Weights of a small GPT-style language model, trained from scratch on English Wikipedia: a variant of SOAP for these matrices.
Each number is 128 + 24 x the weight over the matrix's rms, rounded and kept within 0 to 255. Layers, rows and columns count from 0. Numbers have three digits each.

# down: layer 3 MLP down (transposed), 320x128, rms 0.179, rows 54-120, columns 0-63
# gate: layer 3 MLP gate, 320x128, rms 0.206, rows 55-121, columns 0-63
# up: layer 3 MLP up, 320x128, rms 0.203, rows 55-120, columns 0-63
down54:106126118095088156112132099125124113135093115135118125119083149118128178131104137100122135134098145158090113092134148130104135150107122149133150115167130157102113112131090149119150145129182140
gate55:112116124111162161138141125128143123144167143147181117102123092068099143152119150190111127133109134110071106159102177114110087159154091092146144115114141112124152114148103090119141135125150120
up55:123123124095113160138116090141138133132131130127154130103150118078115147157131144187118127143103161147089122150148162123146162146124114103130122079128119098121106114136142080150142112122142105
down55:135109140123115124095132096163141125141080169141096134103105140153136155108126101148122112120110131140150172154146142102141145120094124120120124104110138127130135137085132118143161138102161101
gate56:132074143164103128149163118149181137134128130151118124143141123143134084114145112125116107144136175157114169123114144089102148106120112124120101125143176111104110135172158143122098153102126136
up56:112053144151090149139185102131187138132108138142120117144152125133105095141148106142154145175144171129143179130139128071121145119139116121102091132143145121109120128163168104120094135087139125
down56:179107123124139155114125145147155118136161134111100136137140139120129103107141128122129112127087158135134125096193119145116098157114159114129149136158104143107127138147167154149120118142121153
gate57:130146134142168114106148120115118187115162109136135154128105140085180116089127169107090148122109161116110127162106117112096107136180137128100111148128141069093155112080122105102138099133158127
up57:134086096101155110061182127100110126121124118133145156149140144097134154116108170127106152184133170128163151143109103134070100101155127138099119126139168127089111123156122142095136136142162112
down57:155099159156125100144120060076117146136111113110177122110133126091154100138134097159145069126128131114125124111148126123125149118104116136174117154126124138113156139152096149103150129129114143
gate58:125154082136149110175106153090112094099148098115116121103140106146122159114087095152116116106150090095182137148122103085136101124079132117151110106118087131159107142100118095095137152129151130
up58:141123109156134096095143106125149131121096121100135158150118115130107138132111101132118087101142097118146137140160135159150095062168139130133139128164085162142111198095171142087170100143119147
down58:157165111148138153143168084145161143132101139068150074128166125131129141100107136109079128098139148119140111147115116158132092079110154139121152157112145159123100170119125161071139106117107168
gate59:127128108137112113107108119103106097137135147121121161132097092118109129143166138093137130160160141121117099091139127149140126164109086124070160140153103097128139143106116108065172161128118143
up59:094130101144122123108112119103126104137174147138121147118105108102118142183160144065126136135145154153086135119158108121127147160143107133068132132153109115129142172104139109097151216117139163
down59:125120130120129182122121140121131143134091167102147134179141085105144126107137168158122117166120168124105100146146089135098149123123115117130124125147161116118199142143176136126079141113130133
gate60:144091098104166109121138112137182151159086125189101145114184155110118166139105077112128134102149138075191155141158126130071138104143114131118131157131102085136108155150076168139084108128129124
up60:162105108130112147134128074117145117146118127129112144123134099145148132136100117140131129096087095084115109118100131130116139073173110149188131090183124135116088078200166155145122100136102088
down60:110143147136145095103124123118147118144082071122080145159139119103126198127132154085133152157108150126114161172195108192131166155158112132130140122145100141084140112109110135178119111099152150
gate61:138112150110129144081139118098140124096130166163153143133119104132160133107108131124156142084170157113131156156104109105125156088139108162160118072100108122113164109124141145175133146086142156
up61:127116098175099130169122105144090089144083106135153108099138123101138140108140121126140144116076127127134104112124140109106179115100104173106088135133126115149134096113122122107139091128097086
down61:142136142140141162103104113157096144140159148133089120137170147163139106137127100096112176129116135100128146153131110099158135135138156127146096140118095109137075124113089094174151118123153074
gate62:111145074163132136126177096134151127140125102108140098085097101116146117118148129124110114076140144069124151133119142119140133160156140098125114135117119107113154138103127125137111126160151115
up62:113163122130187143123158114125166140110129063196128121105130175130128108107142128138138134107120134115135130131105144136114120178132140125121116120125134124122129128120114127132142126159114122
down62:135122137142145128093128095119142102091140127100119111102153204107160112128109169114138152095145098144102118119111106124131141132149129109135100109112150140118131108078121134094122202124135077
gate63:163196153160112093122126128109103153127110145165108094132127137125138111141104085151124157129138116134099126141127122119099143121125149144150078134120129115145143138104133154131123134130134140
up63:137166141136102106118127153149144162133096149110132125130136163131147102151085096110111142148112144147113085146127153118102122124143162162125117121117139137116128132116131142114165141145124113
down63:143110123148106141091131136131147119173116141151118171134105093125106106093135115083114103113130136151164147139109161159136086076156135121097151154103126092107110138129124126158138122129118126
gate64:160134152151124083111173120177151152110119153147130178132128166098146123093119129075146144119148074119077152133138138126131156115138114145131172099166106111125105132095125082118076117067086157
up64:086187081132178124109138120151130072072112151126115131134100104116136132143150159150129163136125110148096097132073141113161149140091168131115123108132157141165150176150155093145125151134112104
down64:156124130132147150162156134160091108155185148123152114137106107111146080158149107112084173171109140090174140138114105114144166164150098160144131103103187173126139139128132150163159133105130106
gate65:113095115116138091139136108130144106135169089113095100156128107148131128153115095120111183180145174162136137106121101148115091069155146060186162153188126144199107172092094167124138139160109102
up65:148148124092085142118125148111126068132130192113129142163128114095115124144106111120093064097122103099081099138096102124131075173085112136087130095102149182100118126112188113101141104103147168
down65:094140080121107150087121134139150106149126143128133145093159147073147144145108181132125119123100118081102121129116135144165146129126086146094153091102139115099109161115142124091098110156115111
gate66:098127167149145081163137101089128090154112153134109098137142126084112108072123141107128123133120143121087113104152123112144114105111162113136106131153132108165110122147116110124166138167150140
up66:137155130154135149121103126099077109145118162154115119099170130088129143122156125120120127143114125109147108131137062106181097097136137108110122125170139137148119122141128102125133108122132093
down66:119137055122109131101152141157149145122110107126142162100153189107133124159123128122134158160142125152143126121116143125122149163128126142119123112102131132133187119147140147135162148072137136
gate67:141110106120081156117111109153115120112138125078097088090128138139132137109175098095156124137145140093123134127140076098121145102119166136116166148160156124156147133124136132121109111145108123
up67:131141134126181095144162174092177143118145107164142145138108109105102130146105146144108156132105144154130135141136158137114121174151097139121125131120127121100136143114128123156147166114125123
down67:120122151156118150134111137163107107071177152099127091092124159111111120147124101109156104120145126114092135097122129084167150113105122179096134125144142122167128160150132106137111156119120133
gate68:112169145131105143095121127110092146144155154110131124111139124164114113140130104125170109104148126149179118106149138177103132108151155138131128125161103152105100123122180135103128080126151119
up68:156106132142141134106148116106121114131101114122109142141109122102122106152155124135113133150102152123088156124172114133116113150109104102148141146087138121110148142101091131121122109107126122
down68:147142113128138124124084108141088122143136155166143109135125169131138151141126078158097157087111149086122142091149116093186145158121156100134097127129123182138111129101127127136106128112159122
gate69:086136152112098134126134130139118098111137112104132174120128159165165123129143162169095110140162134091111136137126130107122138123091125109119105140137139133105176076061106129146134138140169142
up69:148099104136168137107107141141134174137101152162095109119139099116123154151107084093154145138102097129103151082150154111109154140142147119136153132156165112121093180167154131122127098131113117
down69:177117148150157159127126115129165142135143128126113119118139140089144091149103118097124095143151144157155169115110139124120109118106126154149172107150140079094121134149165120117117159107106136
gate70:155065133119172107139170165148117119109157127110152139114143117131130112128116075114103112120116086117138114140127106163111144127158129150191126113149144165117168133127129158134087147089150133
up70:108095113124121122138144109130149135125140100120115129138142117132163100132114086137112106135099092164154136125146103152167129089150123124199123096145143152123168119121141192136073161089161145
down70:115117127141122154124142121124142138079102079167119134138149118124131129176144131147140071133152091159138141128188122148140079136103112104110145127133122133130151100107120155132106158139128130
gate71:126174135105102141153138129198178106152185125062137136135158164123103145144162149104149131147142099097137147106089124122135091112154157157175097109127090120124146123175146115108123114139149128
up71:116139094099094174127129110178172127115139133091174143103151179110121145131162145104143141138104114104159132152075128146113100089164177168179061117124130111143137136187141111120119139120152104
down71:132113119084129137126102132165132198147071174137133118113148112115164106138138117110157114107093130119133123153107130107099091113154140115170100122089124071131174177125126164126116131136138138
gate72:149130152113151132154124117057157117114137117136100103159160159143158128139150162150114144127148070145137074144130135122127167111111107098136141128129116088120144129136133146142074132093169151
up72:136143147111113089111146137145084142103095126100140148116189142125106104122122128105111156168127119099136111117118120140088126143150136122071134151085136131144141149150119143105163155104120131
down72:110095104130100125147162136131141098099124163070106155119144114145141150138111146132107089113128102104147158130112134125103105125117111130107119123151172079142119153140165137106122146126134081
gate73:111164125147133130107121151123117095137169164112098121116105187174129092121108122133126152085130108156104114109152114163143109125141145135118125142106127098129123145107131125112125105089115127
up73:104139102130137133103096140133173119092121125128131114109132151133117115131070139132141163120116115148142117147143122146157092124168164147121138133106155149117126135123153098097110139099154150
down73:075123124128107164122134132124149170076140122139131119150129079142127110129114127158164158143115154129142120143149147162155109147159190124147099147132155166135113134121169099145120146105131148
gate74:136134124155113120116126121143094129135142156125129120129125123153136151142140140175136105116138153134100130147126156141104153131148123100137125151145122137120077127135148091124152090115179079
up74:144130132178131161145106128121142115112116132147121120132106160153146124134139151086109122114160138120129154092154125133140139112124151138109082144102159127156107141091153116120112138133133122
down74:163140152140129176142126113140157100109162107132181135109127170140152118110117149119096090137157098139125148086116103134144121173123139139101101120139112122141141118120163144108143122091078171
gate75:134143113115144121127161129136113114135167116110126139113113107107122092137116124157113127108132085141102110152106104132154128117120137139142113112120118119138122107163107143128122151142103111
up75:112159124104085121111120149193108131137129128125122141146148132136143158109130143121140105106149119110117156142135165113125095073144128143090136130129125133149135143148119137123142164114094112
down75:120114145140119124124132132135137161136077138117126129167133110115133151124138072104105163138111083114151099108159092122129147073133157127119172175096121102137164120154110164120128154113131099
gate76:120121147120103137111116136063135150103122129110164141172099106096122143141105098162152141141153146119168114139082131128108159185135145148092124143121140162109107114168094131116143142173135114
up76:098129139114155102123149123110158118115102152151071100147161099151155129159142142173155171093141086110144163101168162101135136088097065110148110151142070087116076081080149075080160111133140142
down76:094067091124149124130122150142117111148072149121103113110150119160153159091163117137145134121152107117100181054113136098117132144125125081147114193112119059110150120146130094105112106155127129
gate77:135126132162160052129138110136134148088135135103094149169134138142102100162116156159132153107168122147115123138119113184126093078135112132146154141104143129185105100114141126118100112130130142
up77:097146137117125139139133114111142074156138108101137078128134133109179156097169128099097126083099125155113123132133145084156162140114176133154120110125108141109119139116149119143139155124141102
down77:126149146146136139149145141139121088122127181143128070180144081120153156128152179086114129131116138171147137127132128099199151118131133126129123120157135130153111151125166103135140129146114156
gate78:099148113168122139117132144121120105119119139137142117131185126118111101130123157153105096150158162142105117101148122134146099091115110113120076129121145121123181120157091152132132102143156114
up78:129092147119176175146116131169124115105142142121117153154155165137091126144170134107114142121119128146068145127152116120121097153115111135150092159081168111118098134108148131120122144135097119
down78:165124153133163121129137114139155113141144140129147150076092148115076122139123145109114141090127143118093116125088135127129108093135152111174092118127164133105097090135132132146118104178133151
gate79:126137129147114094104114146084105116124122137147153126158101134150115128121112153138095117153106131135112143137172138151116125158143114115135131108129189114125139132134154113131136122117134150
up79:101136125107130142114159127165133107131140137138108119081108124121103123130123122149148109149161127148137153129177117139137146137147143106104102109137124144128116128151077138156113150149134150
down79:110192132110134101123164150111133121133156147171144152145089079077121114118138126140101101145123109139162115097159113119161097131109199121150163105146153154146165114132134115121111153150115142
gate80:129130122138099136121145154105084136147120121091119127099138142152177114102112184145108139108164137144085151134117097129136121133073154114099143105103101135106103126101099133137109130093161095
up80:137135143126139126153158153094092121138130135139146093105132116138103126174172117181107124116180119135167118177091122126086131124143135096128119099098142091107110071124135100179114125109101113
down80:128137115077148084114105110103139138104108092125115139101100091125146153146101096112113134125117132160156138173121158101115104124140132152104138121095115145171163110108087128146137114119149153
gate81:127150119109151133133165156132153137140110113144104135117079159137111107131132100122128116100126147128095140113130083147085140063083151143139129111112144142115144078089099140150126100141139140
up81:127121113119154131156143129156144118143128093154079114064115160132118156128180097117107150101134138141087143111111122130108185117097098140186116124100149121118103118125136096147087106128143131
down81:092164169123150117138123165134117122176112115145136123138171118093156123146125130063156149068099150133122115126110142136113118108076122110134076126117100102104092165098138094146132175147105130
gate82:089140138139126112123150108095107143153148152091133134179113130115136103121105166145134122130127124138131121125129170110136125121111128122104111094105100124052130110151141103139147114178150117
up82:103144123082160159150119108106148129075084151146139125110131107093123129133130105148171138110131155133115129126121126147133162149155117131144126145122111133160136158170095132080122129113152148
down82:132085142128213115117132128101143134144102174159152130121146114102152132093143174168134114109112134095117153085136081108141136123112152137160111085110062157117153129152120118089145142140132116
gate83:091045149105162137096117150183123137140157146111086128147150143164165134127097120122118141120153109104105097105168122186103113106112125137099133181135183098132121097108088105163096122151117058
up83:112113158133146167131068101151170127115174085125127107123138142163199125071109098095139147110115166102108046104152090150117100083124103152097128161134146137143112102125089155156079169145083081
down83:177107144117139144133145157111153131119122094109099153136115096148144141073125112127138128049088098159134146141100136095080140176073129119146062178148127116141134106108114119135110135165149133
gate84:088137146143125144152116167126145129130135120175094149161127140145095124133159147109132127134142136120135072129165112081118143098146171110144128151104127177132130087128114116093135145129124147
up84:125141080099176075112119093135138126094097127143154109145112096101181111170138092112114120170125094120178131082111135135111148141090113125127121116147132137103168111116111162078123097121144145
down84:105175125141163084107137086126167123108134131105120110141123119113148125130161118116145125142169111109113143130122125086115152109087099105143127163137131100179138104129098145090071106079159130
gate85:083144140066103119121101105132101122127140150121182141116130120139126156145121127138124130127127137099108143104099126124119129096140100135136120144111162124156134127130087121140091142128153111
up85:128093124141120147147178130122135127116100189146133146108128155132123134118129175157132085131152144138097119131099090139146134129125129126145155076119132130135135143153128085138119105148110125
down85:136119129153138129124128117131115121115150116138143103158143149123116066123113100093115134124135129127157176136183135092128141159127151132087068157131133119117119142122175121122128116142082146
gate86:108125114181157143151121110124132122127143103112114146136152125089125108157110133125115123132124101145134180135153142127114105135129141078110092170140105141145164167118158102105123125126110158
up86:152121142110095095130129155136127139110129158150135136140120136150096139137137137124114124115138134100145106089105131137132135116136111155155141124111140129112076128132110143133137112116166123
down86:122109192152148127170164110126144091140147086122136102134120114146156146107127135141132083135140127134135115150103152138119132125116094133145154125110083097160083079122159145115163114132129128
gate87:128149138157133151131144117120090133091152095171118149095145134148132133160110088087129133159150135130104138137105128153109125112081110087117143124118144141168138080129091168113129123119144136
up87:151135136139134154156127125137093116063114111134111155110135138160104159144075068086140086137162172139165124091147117177127126115073094071135095101085105117145112102123117157113136102119093130
down87:178121153120124161107094153140127125110120135127190157137083139133091128135120178126105092083125145102169109128135098164132132116108098092129109154091086122147116123113108136126122095148168125
gate88:095178130122147113099133108160141124142103128114172165135153154075167100088122100120129108155139124156126143163148143168113115110121181129120173160131123107100139102113122107082158114111141080
up88:139131127096138133081121156117166162129173185154097165137140129086145163152158182098174099143133128142115154078153134090128156127158130143141145102131146139128135115084137110115110115104110156
down88:092136176102120112073135165133165111132180113126100177137131143106200152097130125111135163105127113087080118106138097118154134092131175145146138122136075136135141107123125095119114083133147168
gate89:160121133135120164107136143132085104148113119097141089152142164110123090148135135160110147127120115157134189139137136116152147129123128197128139141119120124128147133127163170111124135120156099
up89:156149132139134175096105146146099121149069117132135099120127158096122112142102126190120168140139074145131209132134145123136146133147099200129123132088147129129157101122163155120139145162150096
down89:149115161130118121174106139093164091067136118129135139139123122125140152131144136127111113101134154169128125123148122112120156113153119103101147126172112135103134135182081148122175169081175110
gate90:140140126149162130124149116121145146123123154120082117147138123129116162126116115121089127132131138173087132130098070112164191130102119137145105104117109134130126124117117128134119134102156131
up90:130097134150105124118121139150114130123136114115143168105149140163119077112102126149142168163131154079172118102174169138087154140107130109099120170135147150128114126154122127137156141167110109
down90:141174128153139112108130143115162136110182121130072155142137132127173105145126140136119114126131147104159129092141131092130144083136154143137119141107142147115121140143121135120120126128104124
gate91:126171128136111110137161171122129125100154137109131022142175209148122109092127157105170126096144158138155138159154146121118105163106083148187143131111141177100193141132141131168102138098072149
up91:167130124115138212117139118090101143088132145127089146120114134105119146136122099159091126181125101124107115089107147114120169173115133144132153205120152166086179110093097132154134127092141111
down91:132124120123156154114127128106166155087197150124103102130108110115111161118062134118089161170180097138101121125129108105126110097127098145145140130129157143087159152103119194189171095134166116
gate92:159093154140148119077106167152122096126140128110076095122146148104157141129138124128160156115177142133138131107114131114096093117105123122109148159155131164147130135141069150120124154147106153
up92:157153157148123081123126135110127150172111142127144090105116117121133161127153092143113123083141146099157146167128171124148123164144118162080172137121176109111151117171123146131165141117147151
down92:139117144148115135117122121130164158143186158121172075114135113139120134092102142142167137128107117138146113120122148173144126131120123096094145122155110123125171115120156169083117176090111136
gate93:132124157151136091134135153135123099121124108164152119172220171171120122159115164122158134120152143163139122187148139143126112126133109119117071148122134107140111160127121062106126082085112110
up93:144101118175161125094165157113132090158145094166083144152135131094136141164148122163131139140088153146177174130129115177126118147157113096133108215114131097106132179131150119129088085101118147
down93:122123121171147108132073147153136120111136127119101113133138157104199100143140128142159117097147084088184114107103135129163131137120144118153178143159125206164147165120136104120071133158118111
gate94:152101141155122137124114111123113117110125097172116132106139110095178094138154113113102172103143116110108137172109109123140119153113151111124119121133179104159114163136112114128121076167106113
up94:132105113176140120110125135158095149099089122153163125121127128089138126107109110125122147088127116118125152155120157131110116167126176137132099161144147109123135169108110107093148137180137111
down94:147141112132115100147127092144127133152125132135155154116076115117112110093100133116147130085127128129174128140101147165157109138163138114126136137127107134137124130107087146135139121133126148
gate95:149112150122139137141107099118086114114113128118124121146145158109131137123112070117113151119138135146124120156099075141118167119167149138100093083141152127149106107126124138151149149162139168
up95:137139144106115131144133108144113100149138089163131096133152135121137122136158156105104134158122126140112114110119136115156069128112140156137135129118108162145148161139102086155139117084148127
down95:111099131079119111097094096116086121145086117127097129138156141081136117146099124120154128095118153141143143133122097129128143139132082119141120128148120133139123123121108147123131143157117154
gate96:134096127113147152127109172128139122126153112154125132094123149139094116185141135134102098118150062156111138164105115116125135100133150090120152112138128118109166126138125160137117140145141155
up96:116153127176101099131096148121139148137141079161118154154115165174108100101095102152124093147106116097163119091099089120123096111134120118146118129090093172122114116099098121159128184130132129
down96:127108105131122141102119062104118144161130147162071114147154081137102098106121136126101148124134131128140140156112155115138125134104129160133076145105155146139108153128109084134118164114098130
gate97:144133138140114128130127082156098093108136129104144131134105101148125125082105091098119167146103118131110089141106151142099119128155087160170137145077126115131143137098088140134154104142116081
up97:120107113118114127125125135124129147142095153130146106141156174117112110151128140122171060093083096137134128154130165094176189131068132128142141126132122137110133146145123123115139150103134112
down97:114114135144133123111108117174124133116068110128152128110147173173088146154122126115120126117125108157165126151140130142184149124097119177147123103119109114124139118128104147145133130135162131
gate98:151138181115120101114121136146111126132172079128148098076117139121147085106119122111144139173154136191126154144141117128095115155140110161122160110149123129129150100141184128128125132090072132
up98:102157067157126183126165135152135139116089205127159134149125147128125125127120107110124139095124124075121123113110122139169154100094141121120085139084130120150096138134135110132137161182153128
down98:126099153163157104151168125089133181154124120122120135123116127127132086144146123119158071150124097127113089126106125168123117099146118146156128150151125138101142103142106048123126133155103113
gate99:137146076083142135138149061093109099147158109152112098122151119125147149155119152126111130116165123116143177132122126158094082122126075152140130133123143096163127119136084153153161132135126149
up99:137128117149118136105148118144135103159155142160148116124110126150129130167134150135140153118146112131167122137113157082111187147131178116139114108116115150143130102120154136146123127097116115
down99:117088130145134091071115141114125103174100151149141102147136121137133169138099150135183139099137087101131141134169119125131093133126086118137125182115138173071139124145109134158089113155132141
gate100:117113100102141131137160141138098123153125128099151123094168148153140116160102120108126107104143132161113118121180134159119132099114148134151134130115104133141157136090082144132126132108108166
up100:142137145143137103141085142081145114137133128120124156129119101143121143093151131103115159151112134108149114117084143138138123185121107129103126152168170103134128143109131111120149129133138119
down100:149091143143141103166159106114146122118163167146126152122171147154102119138150107143120154153135095106122151080139145141108126124119137129117068143148184125124125106093136098104150143141151099
gate101:111096102165141146112127140114119066170121136131152085121121110122135122076086185106112122159160093169122102141117166140137156093084125109103123138092123116102106087155107111170154098070116124
up101:135088126147127157140137129123138103164155114116134091143095124144158138129113144104080123156151108133132077097102153130178114110111120109108139153119125133120140148168147092105111117102120164
down101:169150129129110162165092123100154133137121136140100078156153164100131098127137127132127097159108166157133123067135138118125086122130141146163144130134140162119143145122121096143090160162135146
gate102:132147133172119141171136133139104136136171144112070091107116145169077164136134113128111142093108130142134144141124161121141104145072157145085097064139125122131113096113102132168129177117119126
up102:117134143164130134181138113148128155140172147127090105104127164141065148130160106134121138111083162133137152157144147113123130167085179166088097080117115124103130088122122121140148126132099111
down102:106140111126081126117112134151128143123157175140122126140131126172129156150128130076191126099169142164167118129155137114101144133097146098112137129098124109144180123116150147140116148130129123
gate103:144168120120122126092127107149144098106135136111102120153120128140137134124137146102121098116125119165120144129135167114153102141137151137129130110100133122127128135132119127093157107180113094
up103:115112161103088102159112164115103145146144127152096127136134077126109132081114147117131111109130139097141106126130118129102145154120140122137136136140135166108104120101108127157132151100139143
down103:101124138131100097116115142088105156131130107099104125155125080143149122128131140142094101143124091138147103137119121143122148139094120104117153115099112146106183121108159118132111133118127130
gate104:125130113166116146123174135129152097143167131141127146167103115121192090099118097108130130146147164129117151117138124075136164089133145133144089099119099090103123145152134159155089138120129081
up104:103143123122143109132081168119118111108087152114162110136104111128127103166086126127090113085074097137142147178119182122125141165137147164099164130107122115101214084128127103114100152114148125
down104:131153132116114091138092117139121166111181137151146121189113114113091129144170098146168112157136170063135116128129131159114145165125112142118123118108159099119080132163109145063090107139190131
gate105:130125056125121112127140167141119101180106131094135154099139144109136144159129132154107164165124153120118146180131134135149127133135114107120100125174134144170148143131096133084104118149149134
up105:156158119085110110142131159122151136150138118110145101102141172134135133154108150137102180120145138132143111149145113119140142147129123104100129119173137081121130132137089103107124124198139114
down105:103182132134155130124130136112108176094118109135167124127174096140145135113113129136079139119127115144157119084130138133104120115114156160112125130150131111179112137123133098166138137108141112
gate106:139152142144109103106139098136144160110143123127113100098093143143121101139144143143109128126129078094134116125151150120146156113132123104162123142119122116127109144105113113113088137156128100
up106:156136124147113151109115154106121115141126141139140152152153110106130159138090130133143121132150174165152112139123116124094107135110135156090102099145126119131127122135114155147161120105108165
down106:129125105132121102097115136157122104119127122129119140101108131161124074122120122118172138123104158125093117123146134127141144118144155154159153126127141130160180123130108125166143120154121164
gate107:105133147141158162126111081149113131136162138109129083134149149123149085158133127150104102154159127111153167088122173134144129141116107137117145148106162128082114115135124175155083100110114105
up107:130101084132148110152137167098118113142111127152148176079104115151105161104117162099170139107088124149121127146127108138116125137133118103108092100132137166178142150101126121077166140128161166
down107:150107088090146130129141115085120101124109127133144140114120124164120148135114150142136177118111112146070122110155099147129124142167118103173124138125078121113121098129162164130138139149160121
gate108:118102165139110174130119105166161142130143125076091105111108170154136106133085154122116141102140094111156109122133151117110176118119149151128116118163144101185095127127093128090132091116145099
up108:101124144120148157129128082167146121136124074156074116073136132126124129154096137131133177110160142081143101130125112104138148105121128157108098102122147137163103120132108100127102133119137087
down108:138125121092142108129124095081135154173169137116101136161156113109144110175132129108123147157149163104156131110131121091131137157123115136119088112114143128106146103148108132142129174105120139
gate109:135113078107121151124136160159093112127123106077085109159133157086113126169138108139118147134127117084112114128120112165154126145154142178109123139142145142144086114129118146101145117141134146
up109:167084106141164149098115160157095145115123150105098133135134136115112101175109071160106107144124119112112098116130078143109141130152129142095152129117092139136135097176087150113133134147122130
down109:139111150135114135109107109120067123150113113099122123144105174071103125168130096105078092105106117118138143158147141098125166142128165104061125165116121112116137109134121142109134162142144134
gate110:104127151138150121088136122129164084123171159129116124113068108125189154162082100110115120148110107119133090128099136113104132141133105151121148142132152132103125138176152141116067135128151137
up110:097129107105171110109151128133123109134169150176138137132091075134139138129128130129095118136114106143149114168087134127086119131128096178122143129100144107092128114166145113114100128154123123
down110:116132162131137106069163110135130095184122159084131115143065111142166154186076116149127103163115103118124116146145121169079111125125123175081154148156168162139101126156123140098105156139110164
gate111:135103134169110117108136116122125128151116160086106176122167146155138077132075140078099135127149174094105109144126072117127180100100164122136150073140149188122134129129152166160145124115163099
up111:169150104111136130136096122171120141157088113129135130100087156121123158130067166125134174117174060073092092121096131174118070136125165112136166145154156078098191146128137097146155203100166112
down111:146121094099116143163090123122147175118139090147148116097128106131099129139105143142178131139111106101089119152114175104122104130090122145154114122176103081169121137173129121144097164147111157
gate112:115138151173136129106136148120135112169129160172098130128067151089129136159072104133137090142087138140131090143075097110145092108112140087137152135111135100137131103107109162079110161169138108
up112:127124093171083146077124081076162120135105141154125103136153124161096098119148151123117143118144105155069165121124149108040114112118147101132092120163167168176106132108114131139115103085133162
down112:125129139127099148091151143156136139157144107185175105143153100167070138081152125103169165167116166130113152098140163128100137143159116125127149137165131124130156122096144142145152108102122140
gate113:116171160132109129129092139141147125105107114125131117115116168145122095168118160124101132098160138146154141127100169140117113108143117116138142101144130141139139138099128095109124097152143151
up113:160106170125132112121154146118142126137141134151125116176082101105147149094113097145137121143083162118117129113147072132101153143147119124105118149109099119092116104122140100144110117140117150
down113:157134118148131126141137150092091152100139118093175127119098129091126145061114134144147144122072135100126110110170105156121137104129159129126137153119123116101137082133156113114050118116111097
gate114:168125123101111138156140120133171066114139092144119136128128156081083129162110124125119114129110131155150153102129133168148126085125101143094156122149158113169126093100131134132099123127146134
up114:084145144169129135148158144070115100149100168142103150106134096131163117121107105136082149153171164121150177099128112153146072143097143095138142092119125095132117167125136101095141115122143165
down114:131143081064189146131162132095100083105149137137102104088124102140109096115113152118118080166165117156161189130089107192159087147100082108141138119107179092135111154143090121113138106165133125
gate115:141116104139168124140167120129119109128143137138135127127120118132155114138130101114079111113101148133116125148091136100107123120139126151156121103098139169134094160142117088110104109144171140
up115:137136186107132122140124136140121132099142142112158127162141122159115119114116134105145111110128116126124131155135134094150138076123119173153134135120093150134117117100193117153162129125136126
down115:121173113159112102129095137135115147114181113106084127141162143121155138099127136114120146099092109093136132111133105129163151090132111147157165105127112138106127135106155120087126102131128117
gate116:072133124110138046111135144147109128119119193117159107134104097158143130136098132127106145140143112125171142134128173093169087117080141125165095055144094200090111086101118084141151128108153105
up116:103071116137154145142184110170115129138100180153119156134156102127170161105137134106098154124099161124133152150101120077137086104069155120133136117141077142067109097094068113107103103142106099
down116:093102064155131121123118164124132126138130112134172139153082147118098185141127140154113146149094150071132121187157102137119122136070157143158100099137162122159123134083147109146141145098164094
gate117:115101154150102120167090143161143118147128124115092116101152145161127111139132156152092144153108122157114161148157142096134152180130100100129122105125119147151092068148122131159090124153069150
up117:099132115134138156081173099111111142078144168117152136146111122105090123147102119132127149109173166119165156122116087128112115096119095153118116105134094166138140140140118140106154147152146134
down117:113098128153107128142139117119163128157142125138081134086120105105109148132096150108142154097158143111151145101089128099148131123131128160168120118098118130148116114146130122147105118126147140
gate118:115149101143135124087126151114134133137125122122109155135111147110125123139142076157123143104118171100111144115101155161066118128089088085132087124200116122129117154130101136102109102149108128
up118:102165137146128162122139143130140122140123141137158182121125110134128113153130111157122140119177135098154152143112117132160129115150120132128134141162102137127166122159151110147082112122107123
down118:183138128145148105136147128144142119128119086138150144105202170121136113138132129082123123112155113119161141164157144090121145129116110117138130130159100130150170117146099144158076124131086099
gate119:112152130108118150099112132124085134117100121136135121109146116120118113107114126134101103127111110091150135106119150176157126125119136135117133088131114126202095103114149111066142112150127114
up119:153089138138128105169146133117165096114147177135144144172114144121145157132105126126155155121132117133128106127128097116115129163161135118134153144111150113088159151159113124157125138115166155
down119:098112147126166098129122149131130102146096113124119147129124164131151158100102110086098135147117135132140147143145121143144124141169134088094132101132171136152152152120095101080142072123138140
gate120:132132118105119103111130119102138155147147140107125150101108148096116096144137133139100151124126159143126109158140193131118160141114130157124111132138148078125139089135120137114166072130110123
up120:112134115115111132131105135129117154066141130131151098169112097119152105124113123125165109131138123116143162115115121130111094135144082120104137097157139137084120099140101141060111144140150144
down120:122121119132125138125119096143115151136161130088129132088112108166166104124157168113125084186165168110093130121113104130150138121115100170104121128124131129161121088140129128115119095139147119
gate121:141150145107103131178118170145153090127091143127125138127158124128135120112092145109139115165140099114163133137125120113142116118161132095145139087095134113126126160096162061111125115062143122